Each number is 128 + 24 x the weight over its row's rms, rounded and kept within 0 to 255. Layers, rows and columns count from 0. The size above them is the row's rms in percent of the matrix's.

# layer 7 MLP down (transposed), 256x128, rms 0.177, rows 67-83, columns 0-63
size [ 86 112 101  83  95 102  99  89  99 101  89  94 112  78  97  96  94]
[[125 135 151  94 158 110 126 111 184 101 102 116 141 131 119 114 103 144 110 137 147 162 147 144 111 105 123  44 103 140 145 131 118 112 121 124  98 163  78 119 131 148 122 134 114 137 177  91 133  82 122 120  94 128 140 126 157  77 133 143 152 123 114 140]
 [128 139 159 116 126  86 129  62 111 155 116 183 148 120 100  76  94 107 105 131 138 128 127 144 121 104 134  97  79 122 118 120 126 125 107 155 139 101 160 157 158 149 157 148 137 135 163  72 137 121  76 146 112 149 153 125 161 163  96 136  97 126  92 110]
 [109  81 152 172 124 132 133 124 103 157 143 112 134 141 156 165  72 109 156 134  76 107  97 116 154 168 118 153 172 117  94  67  79 114 125 119 134 144  87 119 141 127 105 201 163 117 161 120 106 151 137  89 138 140 123 165 111 156 116 121 140 144 174 139]
 [145 117 131 143 112 127 109 120 118 154 132 112 237 117 137 112 109 143 108 101 112 122 141 119 128 162 134 121 113 107 142 106 167  75 134 150 161 142 110  97 134 102 117 149 145 115 134 105 111 110 135 141 115 183 108 129 149 144 105 136 180 141 132 123]
 [128 105  92 127 154  99  93 151 117  90 137 132 127 121 120 151 140  94 135 145 144 114  90 159 165 135  85 167 150 125  97  97  71 159 134 122 144  97 157 134 119 106 103 142 155 112 107 115 154 165 127 133 100 147  93 171  93 143 140 141 155 140 136 121]
 [118 109  86 150 102 102  80 166  87 110 108 114 137 171 160 118 122  94 156 138 151 150 113 167 120 110 138 166 168 146 105 169  87  95 149 164 121 121 134 120 149 129 160 128 100 109 120 132 108 152 148 167 168 133 138  93 129  88 146 106 134 117 155 103]
 [121 128 108 141 139 175 141 142 133 164 165 117 105 136  86 159 132 130 134  86 112 127 146 100 110 118 106 130  92 149  90 110 133  99  89 154 103 118 105 142 175 124 175 156 127 161 142 152  92 129 144 101 164 106 110 124 105 156  90 135 118 122 142 142]
 [ 85 121 132 150 103 126 151 160 138 161 126 136 164 138 135 146 200 110 142 136 135 129 129  71 157 116 125 100 158  88  79  91 100 119 138 152 116 105 130 137 152 120 196 170 152  92  93 107 120 139 170 145  96 123 153 136 161 129  95 121  43 129 114 160]
 [121 129 112  89 124 131 137 131 163 159 136 112 143 133  79 155 129 129 125 141  85 131 125 108 147 172 192 114 166 124 139 131 120 166 131 165 128 155 140 148 117 111 142 150 131 180 133 139  73  99 118 161 128 150 119 191 127 138 124 142 113 157 110 181]
 [150 118  75 158 136 127  92 138 125 111 144 152 143 134 172 141 125 120 106 106 115 135  86 121 158 158 134 189 147 131 105  93 118 127 136 138 186 100 146  92  82 127 121 170 119 155 148  87 102 145  86 100 122 185  97  93 166 117 117 145 133 143 134 111]
 [126 121 146 162 137 151 111 124 143 128 140 110 103  95  91  88  80 127 108 121 149 130 135 155 128  93 107 138 117 142 159 114 131 145 118 115 143 118 130 139 125 159  77 124 111 199 106 134 151 117 142 155 144 113 120 145  75 141 148 143 168 128 111 156]
 [131 100 160 128  93 154 156 146 153 126  68 111 162 132 145 115 160 133 135 110 120 133 132 111 134 104 129 150  78 136 109 155 147  98 140 114 177 166 123  83 158 121 158 134 143 125 120  69 133 124 136 148 110 191 105  95 196 101 139 118 113  84 104 143]
 [148 143 145 112 128 138 151 126  80 120 142  99  72 113 106 151 109 109 124 148 178 159 129 115 116 148 118 120 107 121 118 139 143 155  97 158 121  56  84 141 124 112 129 147  58 148 127 149 140 131 122 173 161 115 118 138  74 163 186 153 124 132 146 138]
 [100 128 161 105 117 130 129 115 176 161 103 172 169 130 132 117  81 118 161 105 108  90 112 133 161 132 132 111 138 122 134 103 166 103 188 145 148 152 129 102 125 120 124 150 121  76  98 117  97  88  98 140  98 166 106 172 153 152 109 132 175 144 159 107]
 [136 130 125 130 144  85 111 129 130 101 137 144 100 173  42 124 138  95 130 103 144 152  98 102 136 141 149 131 103 159 159  95 130 140 154 146 130 148 173 134 111 141  97 175 120 112 112 100 110 112 139 147  97 124 175 108 153 113 115 124 101 141 148 117]
 [ 99 124  82 136 132 152 117 139 151  93  90 122 158 153 155 175 162 132 135 135 154 131 147 130 152 151 129 120 154 136 120  71 115 165 155 182 135 165  94 146 118 155 142 142 106 145 134 180  81 171 116 127 163 138 107 147 111 147 144 151 128 100 152 140]
 [172 107 136 120 150 125  59 123 127 109 148 132 148 119 101 110 138  99 126 143 129 112 122  90 127 170 141 150  92 127 148 122 125 127 164 122 145 112 130 133 140 130 137 137 109 119 131  91  85 161 100 142 114 142 115 148 100 119 130 129  91  92 149 103]]
# layer 7 MLP gate, 256x128, rms 0.196, rows 68-83, columns 0-63
size [109 100  89  98 103  97  98 101 106  98 101 102 106 103  99  92]
[[118 132 113 168  94  86 125  98 147 186 173 145 102 120  96 152 123 154 135 117 130 116 125 148 140 127 169  87 120  70 142 106 152 166 118  88 101 140 150 134 129 130 152 142 138 151 130  96 187 154 130 141 119 152 169 149 144 141 100 114 176 124 134 130]
 [137 135 114 127 183  86 119 108  80 132 187 112 145 145 132 107 121 118 114 117 109  95 129 126 150 118 148  81 122 155 134 104 129  96 144 142 113  96 120 178 113 125 110 151 101 108 147 131 143 139 133 130 131 139 135  87  79 108 122 192 145 137 128 140]
 [129 131  60 151 130 117 111 107 179 119 150 119 180 109 136 105 112 140 136 104 117 135 139 100 140 158 117 109 118 103 148 118 104 143 104 107 172 138  91 132 136 130 130 140 120 112 177 142 123 173 149  75 110 183 143 117 139 149  82 136 110 135  78 181]
 [139 164 145 115 136 123 170 155 141 107  95 116 128 102 126  94 101 149 156 138 166 149 113 102 143 152 142 179 147 113  92 153 155 111 140 111 104 125 166 120 103 150  91 170 142 164 116 149 155 151 172 166 132 144 119 142 140 141 140 102 151  75 125 204]
 [100 165 148 103 137 103 139 118 135 132 164  80 157 117 148 132 126  96 123 141 135 121 132 150 157 131 165 131 128  76 133 127 133 105 148 130 175  70 108 113 100 135 121 139 102 112  91 145 138 132 141 105 146 163 153 123  88 104 138 110 105 167 128 124]
 [114 124 124 138 168 143 144 153 178 147 126 124 142 144  64 168 138 132 113 141 185  99 138 126 114 146 136 116  81 140  96 143 147  86 156 132 166 106 111 141 134 160 153 136 105 129 157  61 147 164 139 137 158 132 149 155 128 148 132 154 148 129 103 140]
 [144  71 136 140  83 159 135 113 146 179 123 136 142 130 112  84 153  68 155 112 144 140 140 123 126 149 136  79 143 136 133 110  93 131 155 146 149 110 125 121 139 123 106 116  82 113 124 135 104 146 130 138  98  95 142 167 120 101 161 116 112 117 170 107]
 [163 179 134 124 122 139 139 143 171 136 128 114 150 132 107  93 116 136 155 172 122 130 122 129 111 126 125 143  97 147 143 113 131 142 170 104 177 168  99 118 135 151 144  86 152 144 118  86 122 119 157 155 145 118 144 114 170  65 111 130 139 117 118 169]
 [ 93 147 103 144 161 127 171 128 164 120 167  73 110 142 135 100 169 181 133 127 158 114 123 132  44 124 109 133 122 134 154 112 168 107 130 115 116 172 196 131 114  85 140  81 135 123 128 122 108 131 166 106 115 124 149  92 101 119 140 132 152 145 128 117]
 [151 121  74 101 113 136 114 145 111 131 146 106 102 129 168  93 125 103 102 176 129 161 117 116 137 158 148 114  78 132 155 169 126 115 137 130 150 130 118 126 107 124 132 133 149 158 148 152 130 160  96  87 128 134 168  83 132  91 131 112 153 134 120 156]
 [156 149 105 167 106 163  91 135 132 135 128 110 137 112 163 124 145  81 116 166 113 143 158 138 155 119 120 115 135 127 133 110  81 126 162 119 109 138 139  78 110 160 121  56  79 113 137  97 141 146 148 129 121  91 157  88 100 111 105 110  97 153 124 117]
 [ 78  57 112 138 101 118  99 141 173 143 116 156 100 148 134 171 143 114  87 100 113 130  97 134 157 154 148 118 128 134 140 125 160 140 109 149 150 152 145 141 134 118  83 143 114 116 106  86 120 144 149 132 116 123  92 106 145 112 134 123 140 169  93  90]
 [131 135  77 137 115 122 128 167 113  88 113 133 145 149 114 184 157  75 102 117 129 144 156 119 154 134 107 100  45 124 130 120 102 117 114  70 115 137 140 116 135 120 115 136  99 142  94 153 124 141 120  85  81 116 156 158 126 130 111 127 126 113 128  99]
 [112 129 138 152 108  97 141 137 152 115 120 122 124 107 122 144 111 111 136 169 145 147 118 144 125 103 147 162 165 145 147 117 114 146 120 122 165 101 143 157 149  98 110 124 127 171 119 144 112 114 169 108 145  88 120 150 123  93 111 105 140  95 131 133]
 [200 100 119 161 134 147 157 108 119 139 178 109 118 126 139 111 105 123 124 155 128 151 146  98 114 148 123 159 127 101 139 143 103 101  68  94 120 110 132 133 143 145 135 122 116 131  95  84 117 150 176 135 137 144  94 105 146 149  93 148 150 176 193 140]
 [ 93 169 113 143 123 146 155 156 125 132 125  98 103 112 105 141 145 130 148 136 161 153 121 161 122 141 139  83 135  98  97 137 145 118 115 111 122 135 128  85 105 119 105 111 158 117 167 158 126  95 156  99 140 150 159  93 120 127  67 143 107 157 107  93]]
# layer 7 MLP up, 256x128, rms 0.203, rows 68-83, columns 0-63
size [104 101  90  92  91 105  95 102  94 101  95 108  92  99  89  90]
[[154 142 130  84 104 146 146  95 146 155 141 160 111 125 107 206 126  91 149  93 103  89 115 135 177 134 153 113 107 153 181 111 119 121 150 116 129 105 133 113 135 120 142 143 102 112 104 145 145 130 123 142  98 145 113 115 150 131 134 174 104 151 124  91]
 [178 121 131 145 114 117  78 142 109 132 116 107 106 131  92 130 123 113 110 143  89  71 162 131 159  97 145 122 143 150 121 178 169 124 153 101 133  98 148 120 152 123 116 160 130 142 128 130 119 108 109 146 127 141 150  75  80  91 115 115 167 110 103 107]
 [101 107 150 140 138 122  88 109 144 167 172 124 125  88 151 159 167 112 169 145 112 143 133 149 130 121 148 130  86 141 141 122  86  95 153 111 135 154 121 114 143 148 107 115 121  77 123 131 137 129 148  97 120 124 133 122 197 149 111  93 116 123 129 112]
 [ 87 110 126 148  80 184 142 145 135 115 114 129 136  95 147  73 123 163 140 153 143 148 136 117  92 125 124  94 121 111 164 123 114 148 140 113 103 146 128 129  86 135 113 102  92 157 136 150 116 156 143 123 140 123 145 124 130 123 129 128  85 138 123 147]
 [130 143 123 107 148 138 149 130  96 125  90 148 107 124 117 161 137 110 153 112 191 126 121 106 114 130  63 114  66 124 149 139 100 119 113 130 151 151  99 139  93 110 109 107 105 144 130 129 156 117 176 144 139 132 119 105 107 171  98 135 132 127 124 133]
 [125  96 136 116  98 146 112 132 137 129  64 127 185 123  88 167 150 134 172 130 119 107 121 130  93  80 164 127 173 118 155 129 118 124 152 127 143 151 155 137 131 134 162 139 160 179 113 132 137  92 120 115 121 109 120 124 131  87 130 104 136 133 117 124]
 [174 133  98 123 126 107 101 171 121 133 195 122 101 116 111 102 127  89  80  90 137 142 146 127 135 125 125  53 130 143 132 112 108 127 117 116 175 181 121 110 140  91 129 145 154 107 174 152 129 112 123 139 144 121 143 158 124 145 160 115 123 102  99 117]
 [124 181 157 170 140 115 146 138 132 106 109 150 135 133 106 116 148 136 152 107 168 166 157 161 114  89 143 129 117 123 147 150 182 115 143 139 129 183 155 103 119 163 179 100 149 112 133 140 186 130 130  97 121 116 122 150 169 133 139 122 138  92 103 155]
 [ 97 157 133 135 160 110 141 112 139 132 129  93 147 171 140  94 151 165 139 144 139 138 113 105 109 131 123 140 114 147 125 145 122 105 120 114 104 150 124 131 165 106 106 120  79 145 132 125 109 155 167 150 127  95 142 147  94 129 164 125 112 137 100 121]
 [123 123 120 130 163 124  99 122 137 128 105 141 133 119 138 152 145 165 166 128 114  91  99  93  99 142 147 141 191 131 130 106 133 133  74 121 149 133 149 125 126 111 144  74 137 112  81 120 135 110 113 140 119 138 153 160 172 144 143 130 118 127 120  96]
 [ 99 133  98 150  96 104 114 140 134 148 152 164 115 125 123 138 137 120 152 168 133 147 163 147 108 134 141 102 163 122 156 144 121 116 102 132 121  87 150  99  96 155 117 131  90 113 130 160 145 121 146 111 104 118 153 164 148 113 120 159 145 147  99 137]
 [143 154 137  99  90 131  95  91 114 133 106  86 125 151 119 104 167 153  88 139 166 129  91  94 110 162 169 149  78 141 119  89 142  80 152 160 107 144 136 132 118 164 134 114 143 154 118 116 144 127  80 130  94 131 128 109 175 156 158 149 105 118 106 123]
 [128 124  68 165 133 177 139 158 115 136 114 114 148 150 158 195 122 138 152 137 131 133 172 130 113  89  81 130  86 120 120 121 128 136 102 114 106 112 106 136 114 113 132 108 110  95 137 144 130 113 132 126 144 109 127 172 131 140 108 101 104 124 120 142]
 [142 161 151 113 128 128 134 114 126 163 139 166 144 115 163 139 129 133 107 120 131 108 108 129 152  60 146 102 126 136 140 150 149  97 119 121 137 151 149 112 114 154 143 135 163 103 130 121 105 118 125 142 157  94 174 126  94  96 132 107 143 126 136  86]
 [133 159 129 168 131  99 183 136 113 145 136 132 124 137 130 120 155 103 163 151 108 116 163 111 134 148 143 170 115 145 131 141 139 146 165 116 184 123 139 134 150 147 110 138 142 153  89 142 152  90 118 106 108 137 131 169 131 130 125 114 135 174 149 126]
 [ 87  98 147 110 125 123 114 115 114 147 121 159 128 101 141 144 114 103 130 151 125 150 144 150 134 191 113 132 138 117 133 145  84 145 108 145 120 152 117 136 121 118 114 121 168 153 159 114 108 146 145  99 170 137 123 135 129 119 150 127 153 160 105 139]]